Each number is 50 + 12 x the weight over its row's rms, rounded and kept within 0 to 99. Layers, rows and columns count from 0. The size before them is the row's rms in percent of the matrix's.

# layer 9 attention query, 64x64, rms 0.212, rows 47-57, columns 0-63
098:61 37 53 43 54 67 55 67 51 55 55 33 40 51 56 50 43 54 37 52 57 35 61 30 51 56 40 28 65 41 36 50 54 47 42 32 43 27 34 56 76 54 71 58 39 82 39 44 54 52 47 67 49 26 61 55 29 53 40 52 47 53 39 58
106:61 39 48 38 59 51 69 51 45 52 58 59 40 30 70 58 54 63 38 49 45 43 63 41 55 55 48 54 65 38 48 35 54 36 39 66 52 37 48 49 46 46 62 50 52 55 39 00 67 33 52 47 54 37 54 54 53 68 25 54 53 49 71 61
109:41 16 51 35 44 54 64 43 68 37 31 59 42 43 74 35 37 38 28 69 38 69 43 44 71 60 38 60 33 49 39 51 37 50 62 65 52 49 61 52 47 59 53 70 53 61 39 36 41 60 51 51 62 62 65 43 43 43 53 59 59 52 54 53
090:43 48 52 41 56 29 48 58 52 55 68 46 54 36 30 60 59 63 64 44 30 35 49 48 49 52 51 63 44 66 62 59 55 44 59 53 27 40 54 39 42 53 55 29 45 15 62 52 65 36 40 37 55 71 38 55 56 67 28 27 59 41 51 51
081:43 28 44 40 46 49 60 62 68 41 27 72 44 34 63 56 45 32 50 59 52 71 40 47 56 35 38 50 36 24 53 31 50 68 68 62 61 44 58 48 36 58 57 68 54 52 41 51 46 44 49 58 53 24 58 40 45 52 66 73 52 49 64 45
081:55 36 55 51 44 29 33 45 57 49 44 65 64 61 46 63 50 73 45 40 17 66 42 70 58 47 56 42 37 43 36 48 41 54 67 29 46 55 33 50 44 28 34 43 44 50 46 50 52 38 66 46 39 63 65 37 44 57 55 29 60 65 43 65
083:52 71 65 39 79 42 41 55 46 45 60 38 47 53 51 32 36 41 41 62 42 48 52 67 67 50 36 55 58 66 45 55 46 54 50 28 48 59 47 42 58 35 63 59 45 77 33 27 58 51 49 72 39 52 74 46 56 40 74 54 57 63 52 46
093:60 45 40 51 40 48 35 74 54 53 59 51 44 58 57 52 55 65 47 67 68 76 69 44 78 53 64 29 56 73 51 50 53 41 65 67 50 57 71 45 33 34 47 62 50 27 42 51 45 50 70 46 44 31 61 38 54 52 50 44 55 59 57 61
083:41 31 46 59 49 19 51 47 66 59 51 59 38 25 52 50 30 57 72 50 39 50 31 51 55 48 49 50 61 74 54 53 67 56 56 52 62 60 50 37 51 51 36 62 62 45 58 25 55 49 56 40 51 34 44 38 70 71 52 39 40 66 69 40
092:46 34 48 47 47 36 47 48 41 58 36 56 61 66 39 29 63 51 59 51 55 39 55 65 63 36 18 60 51 39 69 61 60 50 29 59 44 51 51 44 17 43 56 38 54 41 50 40 48 41 62 55 44 52 63 49 26 44 65 21 31 49 58 56
081:65 49 63 48 29 47 55 35 37 40 52 72 53 80 52 54 23 47 35 31 54 19 58 58 46 34 57 48 58 50 61 68 46 44 50 68 38 68 54 53 59 51 71 64 58 50 49 50 41 51 46 40 35 52 60 48 41 51 66 54 37 51 52 72
# layer 9 attention key, 64x64, rms 0.217, rows 47-57, columns 0-63
090:46 45 48 52 33 75 74 50 63 35 56 58 41 53 49 31 50 36 42 27 36 69 41 42 33 47 41 58 56 51 60 58 55 65 65 62 56 31 44 46 61 29 35 58 40 54 46 54 57 48 40 59 49 51 44 54 57 46 31 78 63 40 78 46
088:48 43 61 57 35 54 43 56 50 59 25 35 39 27 47 31 45 40 60 50 56 58 48 43 61 41 50 50 42 60 53 53 62 34 69 59 74 58 45 22 51 66 67 49 46 55 64 64 43 48 51 66 57 58 38 55 63 48 89 48 59 38 37 54
088:54 43 56 53 55 43 40 57 58 47 56 48 30 41 53 30 30 59 59 67 48 33 46 34 40 50 44 56 71 47 62 49 75 84 37 65 56 48 50 22 57 41 66 59 49 43 40 55 48 56 52 63 61 29 67 57 38 49 52 54 60 57 70 63
086:57 49 47 31 80 39 58 35 42 62 47 21 66 48 73 60 61 58 41 39 53 37 49 53 63 45 50 48 52 60 45 43 43 41 44 64 39 55 37 59 29 46 59 50 62 46 77 71 53 49 65 52 44 60 56 54 48 52 52 49 22 28 36 54
113:43 49 73 59 46 66 48 57 64 42 27 63 32 45 61 23 58 42 52 47 51 67 43 48 46 40 45 42 55 51 41 49 50 49 54 21 61 78 68 58 44 50 67 69 35 72 55 56 39 54 61 36 68 34 44 44 47 58 52 57 41 66 55 41
091:47 69 57 34 46 53 56 44 54 45 52 35 33 42 27 21 60 36 69 29 57 38 35 44 46 48 36 60 35 58 42 41 53 35 49 46 59 67 60 65 59 38 58 49 58 46 47 35 39 74 44 47 56 46 59 38 61 41 47 28 38 26 63 55
100:52 10 48 55 32 52 59 55 54 39 55 46 31 46 53 27 46 32 50 51 48 39 52 25 64 50 38 38 57 44 55 41 63 54 42 66 53 50 37 42 59 57 48 52 51 62 76 34 62 71 53 43 37 65 45 40 40 35 29 41 58 57 55 62
107:54 51 65 55 56 66 62 32 52 70 76 45 55 28 50 53 36 46 48 35 34 64 47 65 42 44 61 60 45 41 78 61 46 50 47 67 55 37 61 76 67 60 42 50 57 58 58 66 29 40 42 59 45 53 42 43 24 57 60 45 36 52 51 50
098:52 50 71 37 58 51 46 42 42 44 72 42 56 44 81 55 53 18 42 60 42 52 51 60 68 47 52 41 55 22 45 38 52 62 60 33 32 50 64 53 61 42 65 54 37 46 34 50 46 45 65 61 51 60 62 52 47 24 53 43 48 46 23 43
102:62 51 34 56 65 51 69 33 35 43 60 34 65 38 28 43 28 44 47 43 25 67 48 45 44 59 50 39 73 61 38 57 39 45 19 51 60 32 55 43 59 54 56 53 33 46 51 61 47 62 61 49 65 43 46 27 48 43 54 65 59 41 48 44
095:42 53 41 65 59 51 50 47 56 33 61 46 28 27 66 50 60 55 49 62 48 54 25 54 52 63 68 59 49 28 54 56 57 64 59 57 45 52 53 21 37 47 28 39 47 25 56 37 60 49 48 49 43 50 62 29 66 29 50 30 42 55 52 38